{
  "n_layer": 13,
  "d_model": 256,
  "n_head": 4,
  "n_kv_head": 1,
  "head_dim": 128,
  "d_mlp": 704,
  "vocab_size": 4096,
  "activation": "swiglu",
  "norm": "layernorm",
  "norm_place": "pre",
  "norm_eps": 1e-06,
  "positions": "rope",
  "rope_base": 3270.0,
  "rope_fraction": 1.0,
  "qk_norm": false,
  "attn_scale": 0.0884,
  "bias": "none",
  "tie_embeddings": false,
  "parallel_block": false,
  "init": "normal",
  "init_std_qkv": 0.0247,
  "init_std_o": 0.0,
  "init_std_up": 0.0247,
  "init_std_down": 0.0,
  "optimizer": "soap_variant",
  "lr": 0.00462,
  "lr_mult_qkv": 0.5,
  "beta1": 0.95,
  "beta2": 0.95,
  "lr_head": 0.00646,
  "grad_clip": 0.5,
  "warmup_steps": 200,
  "schedule": "wsd",
  "decay_fraction": 0.925,
  "decay_shape": "linear",
  "final_lr_fraction": 0.0,
  "batch_tokens": 65536,
  "seq_len": 256,
  "doc_mask": false,
  "train_tokens": 493100000,
  "steps": 7525,
  "dataset": "wikipedia_en"
}
Each number is 500 + 50 x the weight over its row's rms, rounded and kept within 0 to 999. Layers, rows and columns count from 0. Numbers have three digits each. The size before them is the row's rms in percent of the matrix's.

# q: layer 7 attention query, 512x256, rms 0.0897, rows 0-20,128-148,256-276,384-404, columns 128-255
# k: layer 7 attention key, 128x256, rms 0.0834, rows 0-20, columns 128-255
q0 130:510458497431476502501561448437391539534478481435529473539510418496437523457516478499513417454518452472473430492474556555550557503535424474503488466483480526477427462523485617589547509518459591515501536475438463457487572586434501485549460522493487437574570524557564439452465444491449502397374504620545505476423528432624505544450505572411482484468516386482527464450508483547508425545422
q128 107:545436445467463515501489494463539527486529489530575496479495474522470553543498456487560424435540488381580548491557507531505490460496524528517494493554479490456453434501442431571548468574492525474533471492404578493507551586443465539576449531477470467503572597548564458460441403475560542404443547495534517433481587534574510437401455511576492585484526424435578410399423491493485470574517
q256 052:535490428523609544471528557508538339532455534484467546520492498529433436501399499424489466570646511494446432520586483561471564467591523523605491461459474487534416470508378419443522532453478490472505511503490452551503604554399508449456508630593525516482525509460522499538534543536504399436433419461514525555468521466469461495440551520516403498520615538425446493396482607540561416590495
q384 079:556436498556593523453535486607505484440582513508508527462494485547493569502595496481434383480425520469527631508481579433555545491403560487558465484508465544578536535489462551420496488556519553487476500453589596473460521499414560466552527566499418440568587552480599521597472491516482518500524561521493497534557631376565556508472492524492482584518507417490598523443539486514559444470555
k0 076:547518542536492456552580541472500542554407492486558557490552548567498540483515477443495500506526499543478544558578540574552503545429480514528574488507537475565505501580440578526491488512522564586530569432489580601460572587533534553547605507561499560562565504518645564466501556464541575543457422445466528586457490542540531562538554547540556508514567627501457492512494544518498570520505
q1 108:468490523490468538499374486506528532557495415532501444591440469484478548532498571570476482495485522460506471433480493517505491464547444500472581502458614559497389533533507538548481539630591548535547543581520496508471515543517467514448478548487470476530572576541476554433440432574440476480492558530482444549511605470432551582546483520464476445541477495500523459476552539538456418526447
q129 106:504468587469544594550450440507546486535531446568539566587480488507476591535628598585544557468531526525460502538493481535524516484452497517491494569554626541533485519501522530537450523581540505507450505523545547456490450521606516618515480561447494505548609480468507574487546488607406538560492540553481478520541494512477531520546513469505532470663517485503532447529515568501461487460517
q257 060:477452634484477566484430549478437529557505480454524549459567548484479574527438557557498518473464572507480473425526448421514500507554464535436544503550519470447438579520414477466459484460589531513532430562487583543547529479458516474426538533490449615493475494548430541517482458523454448573511558546456428497482499467584493395524516481421589492494546442466527512578425539493523475529480
q385 072:496543497482495506496420521485506545556436436547538473493501519499476600466464539657577443446556492527460618577590474465494504511451534441430497546537531470527464475469489600426388464461508491519446418515655582539454458419486494519498499532443520505484484540640487513436556448554412546439525537478531497589521515564529486509473506435413554509535552437448518490486478457450507472518516
k1 089:520492440468541481487539443456452535520441408463459494444493443499392442495552467416495428486490462491537441539379517560515439411606439493471586467468557514516441482505505542540435464497573572565457553375510460496416526491513499448438529474531467432562477449432486542443419541491447445455440460571533498477497544423577482490396578485516525497524457372469566555504491510510508475461502
q2 108:500525464489410469543557512408534474552504599374453566496465458580519431446492500549391493470568463499447545510503494613534489527545456435497505472475459540466459567526435474461506488501555514505608562558492517475435485558494509376521514497566567514478510522495467503486470525512465465443482575467520538554495483518553528551512459532548505533504507494610508588506512406506520499572463
q130 087:541449467354456409528478458585482473551434476466477590571516512571384582477586514579541549543478532572479437502445455457557501482504529540420449494543478469482500504423532488459529505651458514471563454417466497444411537510458511584499467510483535459510522483376496481552484504609459488511539494559428470502467492461493499469498535557492485491534518449527446460552521492429419538505507
q258 065:483423551468542459431456537469501417549484536545547444494473495552512509528522519568561601435566543580506416491582556486536557503506484503506398497535611548545474523467399564439436560494532516487521451471475416527520439461515501370461511476599562608510559533527552509502413464474598449457565530448525430509521510368504465447533511518526506509563559502526413600514443526509510530563489
q386 078:514488514476491525439552517536452465486476488535386487569501547547607447408497497500425472507502554424516522528593552461516522469459571460473526510482541474640503498410448472416492463501531612473478553497612558473448469499635618482522401478491513524506524581541566420464455531504438422558460540477457518518582579532581563530476499552509512479460579503459453461512532457601503515515455
k2 074:521431473501562454436452459510526534473572559495493396489552521457447483478570492440552410457540517486553499553601417495569523452493441489619546425462579475452552538506495500685448563449462510561421544528473583538529503499518435540411595490476539523531472533548425491429492514523537519450474564521587537554447445533375563426521463546531445549626484490472530596468491392539527454480452
q3 106:505478497532520533479478536502495464464499499516472522518493462459608513566485527532566569696556592479517533459471449496434495419503582601454485505497482536515535450497532472385507479565515554484541559491575541478613530491450500516616466467525547501468593461539591564441469453382381534539464501446552548426476600535569506569454530479511530519478541541527454494501481559464494454495588
q131 097:531483597484497463519468470467481500491541510531516490524520472494570499557519528536586514519541508417424615427514509443569585493443542489548521554538483534464459518510582595529479513497556433456533543468542479569480422496474573548562475514458592460563519529441464562524615493579537495593471566462545546578415430462570556498434457599483491483530458533477469584541428609486641494548537
q259 065:464431515499535518422489536485458569491473519567570429517532494453495601538513323564470514331508485487488471458532449504526477563497434521466503552478493418395523567483521556516535514516528490592484425513469574505528445437490460522497547484448489507505498416536527481466553521562458453521519605534434497531481512455536463529456441378429563490479568392431610541608500438466462462462501
q387 086:489416525442394542477447446518529466410386395522483438479622539431581492488467451498605493549467513482490482595556482571483499528516582473481488539538518480414474474445448485450478548525524409474484506424433398529565511502539511562464450526501481487512475539455451567577485461404455494530465521483560518483509451476558386383491421567425527480507529521478477516378521568340484573514514
k3 082:507517448407588513511468571485451482594539437441436535528418489499511514477503476400471463517501517449450548485479579544526411553470420406556538432383441536555447506549478545481515408449535483476527545493550468544482499557516495439465526539453504475454541481394548520432503518504489471462543500501486529486469405574453579521599466536504542499513540472469579581425494381573560430477516
q4 097:391597570485518511607396489558532489406502423507544495518572552416549559469477511597477451455572444415507486525564492471451530497551479435484483424582531526566405521581516544466507507507529441494507453590537538476598499491560429521481471531496491475446548564546542550498521474572534377511482569473448495580514561487606509511481466445447510490580540569526537460501436529514531544474437
q132 104:563518508434455509508449502482491536557473425423495553465528474468468492558499615478398498422525536428555562495626512579379488433505543562479496423501524585598539445540477418511489516450519498561522517484456462508596507548577524552471460547480579433508452537469480509518541490469398536531465596490516554549535492420520519480471508552526516544498586478489521508452466553457547499513489
q260 074:569449441516480620493522584498473493512526536556565474566574505467533525513499506502527454606396481488568544466483492573493454510494406501531527413495489480422522517533426513578487503502459540498514494543573633525547603535567424440362584471423513534485469483509464560496539487596512419517523485515570459611398625629539500517518445475484505471576510584563469509551464519485486517437569
q388 087:542477518620539489469430427555392441635523476476403603530536475428381559498437395411449517468511529450500475422570521447469472557501521464561530446456436489436614527428479476521469507512550474476542501526513539464548545471465534417465446529497500540404360488530574369537534531484488465555534550532523435476515540470475536503459479514518552506521500566554515516516493475505580493525445
k4 073:521451621535539571503486430431498425450548481471461478456421441516484414545476532503550403498461485542486524508543430560476484420432562565439519536443462512436483458461483537563476529505494473481479509368434445469543404422391483468480550511519518540439502410475527512499541447459488519468482482500527497426491447538494527541539510522430430491390498448538522471458513547553403503499594
q5 111:494563398546487573425459542497420523517443423477499480537536546505516515425530471527420439418453441545510494442482425537536461520503490434434468485492525489536484563545492534552538524543465547417507485517552532496468435507577482496369461500557460509523426503395422566535415462614539535535543450528439565459497446445455472517493507383456491390584530466527489504509471427373528534432443
q133 102:437480487455534433460517462466476595447525509503458498458498391517513560570588412446449463598386619521537489438457486457429548535506481489500450578492434507474517526534552506537528462447577583515513439510448511550616535524476463468603455557453447357501520452568486510475512557481519421492415546471554506530524484514431465572550499459547438544524428473446482484493459427486560528493466
q261 075:481429465403568488420405499532505474561516484572530507451487521646536499568533491526540491483468450619620468493442521525429457484414502528463445466544561474482502519439493548475479552485469566457490546423457439576570510569543510498476532586491490491474465479537539541433490445561477529379565546510569530492472497506474497521508436491456428491453477512527448448519538551461443566485454
q389 089:524448432463490499528591431486453568429503548548515442526483438523546479529582430567501484491501505598468453429497514505577537485581466478402562539458608553502375485539474525580599494466535594475615547570476548494490534543447426543494394490441532472544482506547465530456503431598473492396454544567438461567526559496575539625520510478422468545495529513453524513498434454500399522473407
k5 079:443529516498552558522459540529483557466527562420475595535552613424533549498495494526398594557551575388521511451521535437458524468480500532490482530534495481529535477474590481491441514507555543447531489557536523551465525487511507455557381547483455489414559487533577443585525536526423424511618550516515552497529462434518501634459444508537539421505563367568536467536422566456532428495488
q6 098:463571448520532426579566553476433432530461528495478581508572516533411431477550401468538540504473476513468462570487491472466524501487499510532505550507399492501499416558502490510484465400458490477431569422415474517460508608473533502436561399480547493515594447474494476498566568457453545479497441489367479492462480471493419542495435544491505526439396499444517550459449474504501555417487
q134 102:435519414508528465444498545544479464490374455570409479524605514457462463491447425439474477470467487474505439594534472462417452516515482485507557561455372376413417451503592487449486454489488478404483541484458513473410501466434506454459564451570436487483463516494395442522500522453586470449481414474496429473492530572431452496539433501466431543458410486465483523488448476472495560499518
q262 064:510478501538374414566592535514560575428540558593442441523358460512527468479531533540474408555505449453490439523512521610448547513571569577509523482513487526569495417464526501560506519516516440456524560527465416501487581508558527472553506471532472450536494523495543454549521547411570474512458440416512596469443501553531473568493521529517481560481486481550540502491538540583575548506469
q390 066:508502568543469504539605561569443446405534587453509457525540533458578401479563540421453571477479450621502434526481461551562548493572443524532454485520547522515493489528452549514593432430492529536541537548545535522533510570467461505482577488453512545537614507451534482548459580446564519498358464461489477430579497482580538523571533472492521484587567503451525459604445479472589523506498
k6 079:512476496496525538450560465506562470503512559603514477484535467523473495504453575510516547462522577537506462562450495459571588582534565520519434618581439525497535608500522469484548576465479454466583472582503470543642504506500514540538471475448618518446500540558463438569592455601575507489505518579555448536590470540560487484565472493537506568546489530514448465526545480504484490587541
q7 112:496489470446479486471512523516452555482412528494437532510489440485440545522486508538454458522453442468506482507482545565490572485568379489429543507464517530452390462451490546540576453510440544475527442510440482489476583573460484371584496531515542423517522450538513513460366472469524547384387425451469427464439511464522461544379465500430479462471460482462457419466514450524479454525484
q135 099:558478485474551507502516397501535476469494578507497648475515471517439506577552463550409535439509488460571567469540531489480524520475441522472541504557440526519440542518459457540577435490530552491561463529492477421530507527426600472602475539565496463533538537502568473591459417517532653403516483488546492418498529481495460526432523574530509525557610437506508453464512504514533442521520
q263 053:618449516465528601397578574541562460535552615546578504498500510450572615435496408479482447513544483509548521523606506470556566454452420498481518452495456579552439508573566457535586555518511535430503547436506518523533513547482522442508533469554546501548562558539558505478534576532594529512478471464533542534456587548587461487475504504542517471479587449564562514520455467544502464477537
q391 075:505432499486500517458526509547480488446534580506490518478447479472536572431565491490428451527398487432650532561502546488447484498425512400537547490454499567529443476471454498422491404474557498483412374457566488478488535465446505360509640551545482371465536489533509573533400525457559438536494556475501565572519521432548467446439458546420469601481492459460444488431503482527493453531567
k7 074:510505509481569470516531478496445434526486629436532521534524531467432525542474509509543472517433553526394480410499485531479546544359488495495542520464479481470471470559477505404543505516444563463505472530413601397487514530414521515581452536450487534513515514557524493506525422510513536465499444423406555471529504507566481554540443482492458506459594524520449475458517582372404506508470
q8 096:447646520537521577561483515444506480591551475459550514480549537436435524470474420469521500557506463547512471459511485479466503494395549538544509380502523381396517448536455443495520541360388575509529468470473516495457462520478491510505546522515540469527517417448415515494476401557598419475537506452504463502511413470495496559485511511516479356553512564584522421487478572532398458473489
q136 099:517544507505541546539486557485503527394490379488620531505458521534479499445462498527423493455489514619496446498467509445558591550481520519431460435478511421463479456487463489505486548436548502507525527447543410412449480549490445546430601540435507519466508503455544402467485404566572493460556563485448442457470463470418457466553476467410420393470479507397467427548474512491452461535404
q264 082:522481431618558570580552468484469449452497439431492514550566482547488496507499574484537512443436566482512512561534419461578537602507490468569479545426483462465440484476566406415521440452526540475493546405490460535395531558563553550423548491529460492596452444528478462497449520444506528552542569586446505547555448518470507401541553504460507489502535434482538561529432567576611472513510
q392 108:445502566662423484543460500449503550559532482536539479534586423492513444515437565487499537532602535532461517409550458469496515555472503395528457445534475388492604536482576438512493472337449560541464503428614635418450489487493534533456541507514481492529473434360449449473491526498526445594530525505494489464574504509479545468564495469528569448495549573507588534575471447417541499540504
k8 077:527409442459564434453534452506513562488495604486444472558479636553527410514501466546493568506510494573538519600534475620512512504528525491420583607494602525482601516561513625586529500560465540479520545610419408600521491513463494457527456496444513496535413542526449490450562488507436444535540492526441481497467491579541459649472460455580592579542570433516475516495550454468497519482572
q9 097:540583588532488497531552474542435527453498487477537532518506528413437421502487520485521498493443425553536459526439549424499512528480574448438556421450484466469509611498424432336550501617546408493455401469531543445501564492547541477485520543493516573438560475510501516544457472514428528550605441470480454629527548536496462472511436509508519489500604482512579460536517510446491535528545
q137 096:492526523545423497607494516554456516547516467433435552533462414410405439594486425506495478539541537499507495521474470575561573520438468521611532469565423495448559555458558500504468455458366463528475559492633583568534498525539523556522549415543524532569478615538478468527519525477467482580512405549536473438488464497559549391472476532503541532553518476491576451548484529535459496545633
q265 074:536443452504504523505525457493522506426422531617526547453438443464490543519558527568512445538358446497577543473418485539515413546513485487537516401535499474502474399515479439486506574451482439496557539484475498605475542528533488491401557453516485508482434421482558512411506496438534448458404467518386499498443604494453509388453432521411511463521512459568489501441527504510489432534512
q393 105:494527540499439479518571457483437514411452485492447533452508422392505473459581394529510425470540549439457477516467470405553515512531484509482462507452486538497455433418446525432451499584481520470565455476591469410422461489592574479479542519470522468519485380485597459514488452521465522487456510518412487506522510433560500522503478547426446480511553500490538425511466530561442430444474
k9 083:592486525539469428479463472454507481475578401530504556482594465535485573414465547597480481478526393489492453423520523554427514511398606550564434428541593399497520507539455425509545497367456434446499447591487542470494467521401451522453532473465449462535462550514492524466548490550430575494558532473443496479455547496490435470521517543457623482545475494504519497529562535431561435462446
q10 101:480472444454517524420568461490547575525367482501431443502450404546412465526515553503664409417485485442496480536559562489507491447558459500515513579505490498549431458466409504494507471493548426489430416532418607477410510553520444527534507500535474487520509475545496588607472586576375584426533551496513503502526523491423528418496585433457437539546447388411546505477462458597515493497496
q138 100:527513452497437530502624504533502481395518496543521543467507482529503428523535453420528496458472484431633485455436526437431515504502453514522597543444413517425523456500495497556602448481555480461453459399411542491525502541515473488498493528557530507564517533523468509533422431464499580573534452535579520443406618540411477505460518513406538561503461483422509510488373506520578515451515
q266 072:500394435461487483601535530472498547532519532431559480480444536508579465459583462433518438540536498548527582539535471542472456460506530559594532523495460488529571522489598495545445475457424459478465550534417471557509646422513492533500481478529519407452503435487518494477523505519469553396481499478587465542470460544530452625493491531529431433499419509595484519507632492591485562393495
q394 092:415438448495523492461513579459496562414486447550507407529458496449518524492599430468548423462489490452516479447621473617536479516462445550574459480480580481525454436453481508507404506496520541484565511551467476443447462576461419428470485415538541504528475471502587583482376510471477502422435541498514477587541546489482495466537540437501432515431434454473463586378492484471442506490495
k10 084:553544479660554511567411588496388509377525437547574595429526497545448494460447470517470605504520485538573523444555544509474518524506550461404518557589406478538553514472565528535495496502422510425647526424450459552523419374452472416493498503450472521472505561432470449499515479445516544485577380428460528451543542580485456437492520486454520510472517533542456445429482496482462562534503
q11 098:516422494408461503516510469381470545523547515502483476565420476415589453478522455548435522463467415463482457519589573509506450509568445495484508453479586603457488582485412465581488480499534474474501494513424419535418479594581458528432522472512447459478497469507436497448462494487509500518486529498466551428401378461462564553453467518466505450530565405504553458510427471499546391551496
q139 098:457546488443482555529463394459480494511398576534508576565481499519554585438609570578505544424529484468563463613529528465510538531541472470516476523523617508504566503467458551557530462564461520501520535497483546438553517508425592468534442476498467469501603457528524524526448412493462541438556560479401442472591492477513499478546575500503507547519680502390473566519426506535462412483555
q267 074:499484521467566531494439510505537409529544590526560542404512514439542495502462512548502543497537415488492469470565453478502574480444466509505570504481520560572465524613434427461446474506502486444493453542613555531455426518481584462415432445545410569542479499427492558457458499506514552456499463420440439393473469484517496499469570454448475531505596465531442396511463530469482505456574
q395 085:553563523423423539541561456513464442505507544525503582617477544556424535585528501493364424466546460514419552566503437513474494401489481489494439459514503473479499532471565494490494489528462548480554549424587495538509490420484464510633576453501472484568556545550481505446467532527439487458436579481556543445494454557486517539492469530638454530582486434479454536550567532566428486512436
k11 081:484388484540523485492587414459501564471481453531545511516454466442499490505429505473569502492496456563523550552466415629483574459543487528510530471513581500526525536484559542513473482518480440510499512567481558425418487548461391483461385457470563439434415484558458484480505525538440483448505506541518576481541543384528438459493488440456465442496450565483491525460512554513552525475474
q12 104:505579502590479488461462501534481448461488478528579403408506553531468531538504465495511432432548502548559441513524478522543435513521467452459517490588524527516492485568381545528530487469515443571522452509428484528497512520567515563392448476452537598557521547553497415465508528558527490541515575508448427499554568458561541537484542458512557486541525550512516529453546514454407562562434
q140 093:571632526499509576531486489505550472502572430429400537495531518583523502511578531484544521442492577634528500544471491520485503518531514543546527482558511626582375451460616603582587569458443543501529504493510501531452500517454416555464519567449501488547628576483488515590467482486545527497519483501503430461479492422541559565542508530518517480504519503422569453453467452485461468563585
q268 079:520430415570655483566644521488403518482502425478582541541511477506624436481465482524436595478520541578501483515528475521584494476538455504549521440648351499524463490518432445572451530479457455501477471603488490465531432497464529510464516541481516559486438450519481518445446444524534500556453596506517491600618442500506626573549406477470465466525434494560489470503497582522486474493562
q396 090:476493450504428519456452518433424566560434487496493496536512482536502410526445503515523549511612534527465439490511529558536465524552453481598482471588446507501520518450477540477445479475490536574537485485563499526463425454430590313400523460447470544508500475512605456421465387464497470516506554501532491476513556457497528540542445446490473468608504430443511487466419624525551526487457
k12 082:452463561491514626440502520440448470422551564549541517522420475448529517505519595494561443536472514405558598403500569461440428486491471527533515538367533464494518430408557463438465528509469529469493461464495506454464487393510454480540500493481502424402412469394457557551574481568462494420487490617541544457533481493503481537452518521444420441469604421509485515519519465599513436410499
q13 114:453513451513460453539498589457534508499505463463481550460532494519419459516465532534529462432475428477452478527491439523516523477511492436468505457495530461521511436534475502562517542429487446447395492462441472496448427550441416507451520426532475505463541565423407551430470408552518454495500514500387453436409491420464449571478365463464425453511471426506529487442390502483527582579459
q141 101:440514415480486539502516484518506453504499460431445588471535554459380506517534454592516589475484599548436527504463529466518438513476532440430443481593475479568532530439527505504573490479505564393536549521511527481447430487521491504495531470509531496454523480407518620566422443507466500512513520467479405441470513519520505447495489531459358442523490483551528552577497593480525432483484
q269 090:524484566476480609499568535554594568534570526553503529480481535562473574512539447404623499546522520553461474479450434537529496516522538533507508471458518514464487499539526535450460485533492497440552498582556533509506474501496512493584492474491415482451510567526618507456542520517544526427459551491494572498459529598577555435497412526455622560565507519597445416541491566618507522519494
q397 094:576495549460540466550499449490525463409490547580483513566467503570409522553540566494455486511455505557535486518490459526592507560532517575576425523599531527509513533489482553491583488486459528576540415549533535524459521480393446506503508434488558479501488488501429477577508575534493444465500534439479573496528409479565552573557493444411483433542551520536550457592474573533480508445468
k13 085:447459430544540586457511419557497492461506530405488547479494478485546538508527470507503495481505554442517499515542441470430525469486477544475478472520519485359449447543586508472498498584466561453468519425482457510571475384524528488466392452461508448519511506471482440510507423483484485436496482579517415420432436539472481551480564512475569561539490490418598484462474611568459500482530
q14 118:536376511499462464502512439569539466437492556455532519552426531497512554546502532478452430440480491538507434492510507415506571499528423414408505591557383513494373511523516477499633494530581511545518452493539517455471544523466519480635489511515449479485475457506511436535540404471552476376528558470541465443560590522514446557468467606509493547526520526497443433507568521532483434567555
q142 097:601452574589501555571578542527561469535566495454543609578465523518500569529529515548469551412521415609478490522525574539497548546532479402418499533544469588515449599508497519501513455531593543495603394490583427539498607483518504493579515576495544486455460459515582561558508538517614531445505527467523518482495507478625473523475482537578542530447490520507622464518477518534510340593449
q270 062:481425456531562410429497464500382514519523511489618494468547499532458596477453387471505527431561562491512478459509479471581469522509540421499453488471394565494445502466507510580476489489521519495466394533525541447526433468379523421460486539537525513448507485519526523471478510540493472535497585477512451544516485380537522470383395521548522423575478534506526508540480484422417415608522
q398 067:517491496483474434473457435557491499559486395505491474486569483525506537476522442526424418471525462488570425561524594545461560597428448369524574616545390421503461502502463493438530522516497516527436368475563505480496552468456515471545524542545395457479459485509477503547521424474488528451588426448536528557490528432519495460447451564521498514468504492425445514446489494516528445497606
k14 084:480363496529505499523440470404467481376518448484542508480475426483416498485491530382452431504347527420511533446558471534499539525486512553435467444466455424493437499446518500487430439513547530456439483491446508538506466457552521531572450535511468504552565565519495474455479426440459526552452502478422423541501520536542463508457471594459489493504460540468433410508482532368459463474436
q15 102:498492588506498547520525534501515462559551441504536504515434544473557529551403451522512544425582518503424548459537582517574525562475573466502539413534508551526454466506512499485489579448460438489511536557501509476533420482447465512569500549525480524459518582464549581437542492573550414554599559446507553505496541537598572505562569465642461471490581517541530448488459497476506478523416
q143 096:593419557511567529540557557417450470483584445468473478605412503444505496544402538545536501551573462426400561479492513527520480491513557459554532422423568602445521501451477567457470559454486464462437568597472511457535491507510470555516481525551541544491516555460558534362480487571476455514534513577487556518360625578549565496511491489527452442471486557572483512506473519558488468487445
q271 057:365390596522485496442489467463477568479492407448512466509569496491489592561568546456482487555541596520433547368464424458554425576608524492500410448440519448427519448401485552439494474460476458525514511425569501430561525483433528573514506492381442506435430578567484461459477456525498438478499524527537515521426502478486471447519394516496554554509379470489457489576489575451571542569483
q399 062:497469627481467511461482476421470472640518473527475499432455482457462497514517499545575530436624535489398428494537508501503474472467528596463529509555512484467526470540510525564486492448413569572558532477486573487533490494542642535531467433482524476506436482548543482435476464516607549518536444490458490576461450420583540556487516392501577502494623542495566490437524506531420428548467
k15 084:570476552507517591497463498502452474427456469516430502373501543545494493529505518493509503595513500535480570473513516465493408461551492472489492560490448543549561604530526461440468431524571434570502483510551425531496470499442543422532505463496395497449487409552467475507493473414427532564562639470502482473451568549452464388428517492488564477515452469537500504544458495503522514467573
q16 104:428594557562496480521443501652486461419409524533487500495502553546564545539493481481421614555530448516505622472469494392539572516454447512532603531520543408486461480512601441574555537542515553455549484482538452548396569401583551586515549481512547499576499537548484514488486498517515505543513528484527469532562540523436481487594527581472501478574424540631513521504559510496464547493488
q144 103:440520517529501473512479508497469486467457511449506520535519467409487556453477569484480606450501549633450475569494470505535483561571421499508500537590509426543504578424503402535558505569535534507584489514558491531461475529466503473487513465490485517412530485476438448547472524503535423511590504477490499398600569558523512579484476596535565503535486538540498546527556431592498464566530
q272 077:509500534540452549499518469602589451475465533549610437516555503567515456492501446535609558572492511549580538548478492510427526503523422506464561508520472456453549512458543517447621499574424496498538545503551549475581539548473491433572486432536567500528442522442595600435483501458537515450437544459537507510458479487478488434494460555475519558466415510509471453513521501458531512507559
q400 098:554563545463602532523559473508519597532460463451434467565444533472468521508380547446466593536499493454440513395507539566561513572498466515484458479529487534381545516442411465554414503570541443530588526514505421469466410504588462460459400519541499588462511476462568547556510563515453475587451472573525545492491489418498478525485485483573520508540490463473531512514492502494527479516494
k16 097:580404468439563444500465535459531576554482555464489618610443517491585519551492572555547490431479503566511490427538449469575552586520450511526450470459483556493525506467526538462441447607504473582490510483554496442551515484593505588540533548439548502527449521497544491602507469490448596475541512539513479519502483555534509466510495543490477410430544397572444498528519584486542384504540
q17 103:474498429533530527520514488558537504483481533474501462496488529484586509447574514500383472476449453488454489484452452504535435531511425515504422503508457494564447521557603509499554465475468519378525584494441504457442589430500479443493443508580477493405510474518561578512461470517500570457507500413565454509417476569471449533489468460514532458579430480442475563441490387509435548487436
q145 101:571458458459507483580578507451406584476390543550479503582471460547465578479553457485454446495459479517481462461548535549479482539633490473552515479588538470501433546509542501504522487499506482480501543499515451481499474480536493425544473492493535463498588512462527489489552448592582593507488488562551509508537498576508569453455442537651515485439486498532466468393481472451447511512612
q273 078:544485417468530552451465486499448514556475538506542473472503494412513613561525480525506430537484448364568477387516550468457504516429553509445473483447576421511472459488471437542567576569378586508524447448615551532559471543513520437535543511458532408486503422491554385481482507480582569488402511478495525404426596525454459428586471548411517515415547497549458449465461472488403470546457
q401 096:566487495495563512548506481450449537468545501571523488433534433512568505523552462532434444493465515440530472578582429530434504470485597518420523476499486394507435455555446582544507469448438541411525498474596572596491526512482525501460465471506433406425476492530420452526559522513497521429492575457518492550470448551576490541414493566434595603519642571499548488474504407498476535518565
k17 082:519461452559503467424470403510535425498459548515461545586487582481454447486463597404486503513541550624495480384508529480555432429575426438559536552534429539522470493533439455466442434518613552457439502611473440452471394500482509532528548567421512468525474479483441419423493450486523518494522522530431410528518506469479469537441486488589438526495504430529532566487581502416564475455519
q18 102:477515495500434473567495523545499577537482459412542530575531418466450428547541515553561600599474466482482535562486456566538552465532485499559504497437511503429548484404468497449460477493632526591532501486572600512387461565425467521426476462538488444432489529499420486523489466648538489543504560438553492441531537449433525502467512404562460490525535509479593487458441477445503561410421
q146 101:436499527450457581495479542506495555517616535513470504494496576511458481570542510587483558537513513553527456517500510555527419529526436442488508529485486603529463557471503571538431420464489506426542531565518547450452430505445424551494490466421481475475551423535513498487439484625456405501479477522485463464503441461466512515528570507482513394511551438492582457460436428574490403511433
q274 087:463608523436500509420430501452471452473469491485489500547426519460459445459447524531514475419450455446589508477461532504449464501452513525448551477502599464433489527487358466440453539426514553515449517450548566505484447485486539399529371515519535436408518468534495465451496481556430412411519412479498489516452526468466452485488516385432485497551559425479487504445396453466464437440433
q402 104:430460491532521467464415498461521542455542495521547524531453508555564510416475437513557402492510497500440522479465526549501352462483518479547499495463545521518463517513517501470602460521563480481538497573532513504522485461545409478594391419493474506558484475484479432617475557419418410520574444450425494497464508452409500479485389447472475506524591505529512508537462415491397503463551
k18 087:543460531483531573546581504462453517595424526495446546562403518469499454521450453480434549469480497549477453437478538377555492480523445403481506494465535487514470475570559587512494515478391573575504514457533488533556437488485503462428459559474489546503440492395460522417467529406385567557501553536412442510566534479547579502511454478583508512535469477547543518552460499438579480573480
q19 095:562527488460542498502515552399504535440475572531456505509503513502537505511505433416516494516536500485503524531460435466495555439393534490549527498595550469483484512429551500488561519425391507491465499503440433508506447523468590634583501455508575565573453468572563509473496580430418591508552473498529531445459503482507467528497437556553532421469383567569374406527480475512408441515519
q147 099:544425472470489542483466494540456458487457469589568504460473613419551445547478525486601501482522467554528474522527542491508523537419529493544472556562545480498527429522463527550560500495446520444456545481460506593518472497548523507447433567500530442499388437431473581460458564531438494453556460541403520573405427574522471530479607510390572445491450522534425530460551514461584489613443
q275 088:494507483500492445513477512481545508522447465591424432522495518519438519480498468421517514606535539548428450581443524479453489588602530538500468553546481525480466500493590483528461434505581486468424415365448481420384453505531467504481484434449543519496506496478458469526508480407565409467504480508623540429610459487440565465571551490512481479578398416442553434470550484519554575521473
q403 098:438573527522464400530539396465546470502481544488488432462525546519512433503463591545565512480528489516464449520470423526474494458533551548537425482602591560635566588590561443549530468481427570475521598438474394514429491483544482603429465427465499459442441537434559506355508564564486490591420451516556553498504444508500522498521573462510519508532493544512483512564579515514516582476445
k19 089:473446485545418481526484521510503539454581409510475545456447410486550488552420564543491524421537506436445599450518492649418560523433494482570499449493507433447480505543474472508569471559566585487488582595488519441495484504544476542568522498452519510458583527491494544550535477534553458471496519509486534490473493557479471531542484532443361470478550495521561552444462525513521469426431
q20 098:529486426452540454545513462491472479503508523486534538560520570437420464492500421462448466477431559479545492572566526415499574385448472439420451454609434492540407433462456445499502459481486491521481523436494397432400538570437473395504412494484528411524485459467480476494509443444484545425473452594529460476527512489504501523516555518503533581542490489447439558397483421437511514589517
q148 102:487521495560552485449545466584561523465573439457439441513585553452448525479578554471428460513473502558481493597488567407499504476526474488376512550623480478519507427417443519545450476535541476517514475452388397500523547505440451459443506513444415527585528578611518521508416529484527489552502500540526463508514566432565438467427544530503519524526524480448568544441451479512455483502485
q276 073:558514457556515482538475513484591469538467630525579511440464482553539503565545586508443420525419515529520434483441501553498563553464526511396511506482447520516443426527487527563570404435531495533483504444448421525537369466538440455555515484481466531417512460489556478497436463477502569398450433512511502511359471448407552561530478596473470451445515507456413496380535556417381486463468
q404 085:561512487543466416545578526481522483518499508550504502488512439542439456553563470498462477525502466486465474500576500493475447457585475555594584553470541483459481507520500520423485458536442504475549516491502463576445552560542521516500514414542564436442466505499492600493425450497552556482462449532513564570562491530537530552613502502571501599525396543504482502585574495468496523439475
k20 080:567474492538516428475481448464551602492569519508619506461527517518550462507526554541481507464515426524543462507514418528525519523436556552550489572555492467493532572513497482492597481477496461538463516527427538501555526441443518538482587469503516492491433394473497362516566572558571579401551498367447437526546488565528477540470479587484461446335588483492508381541521469575548530512500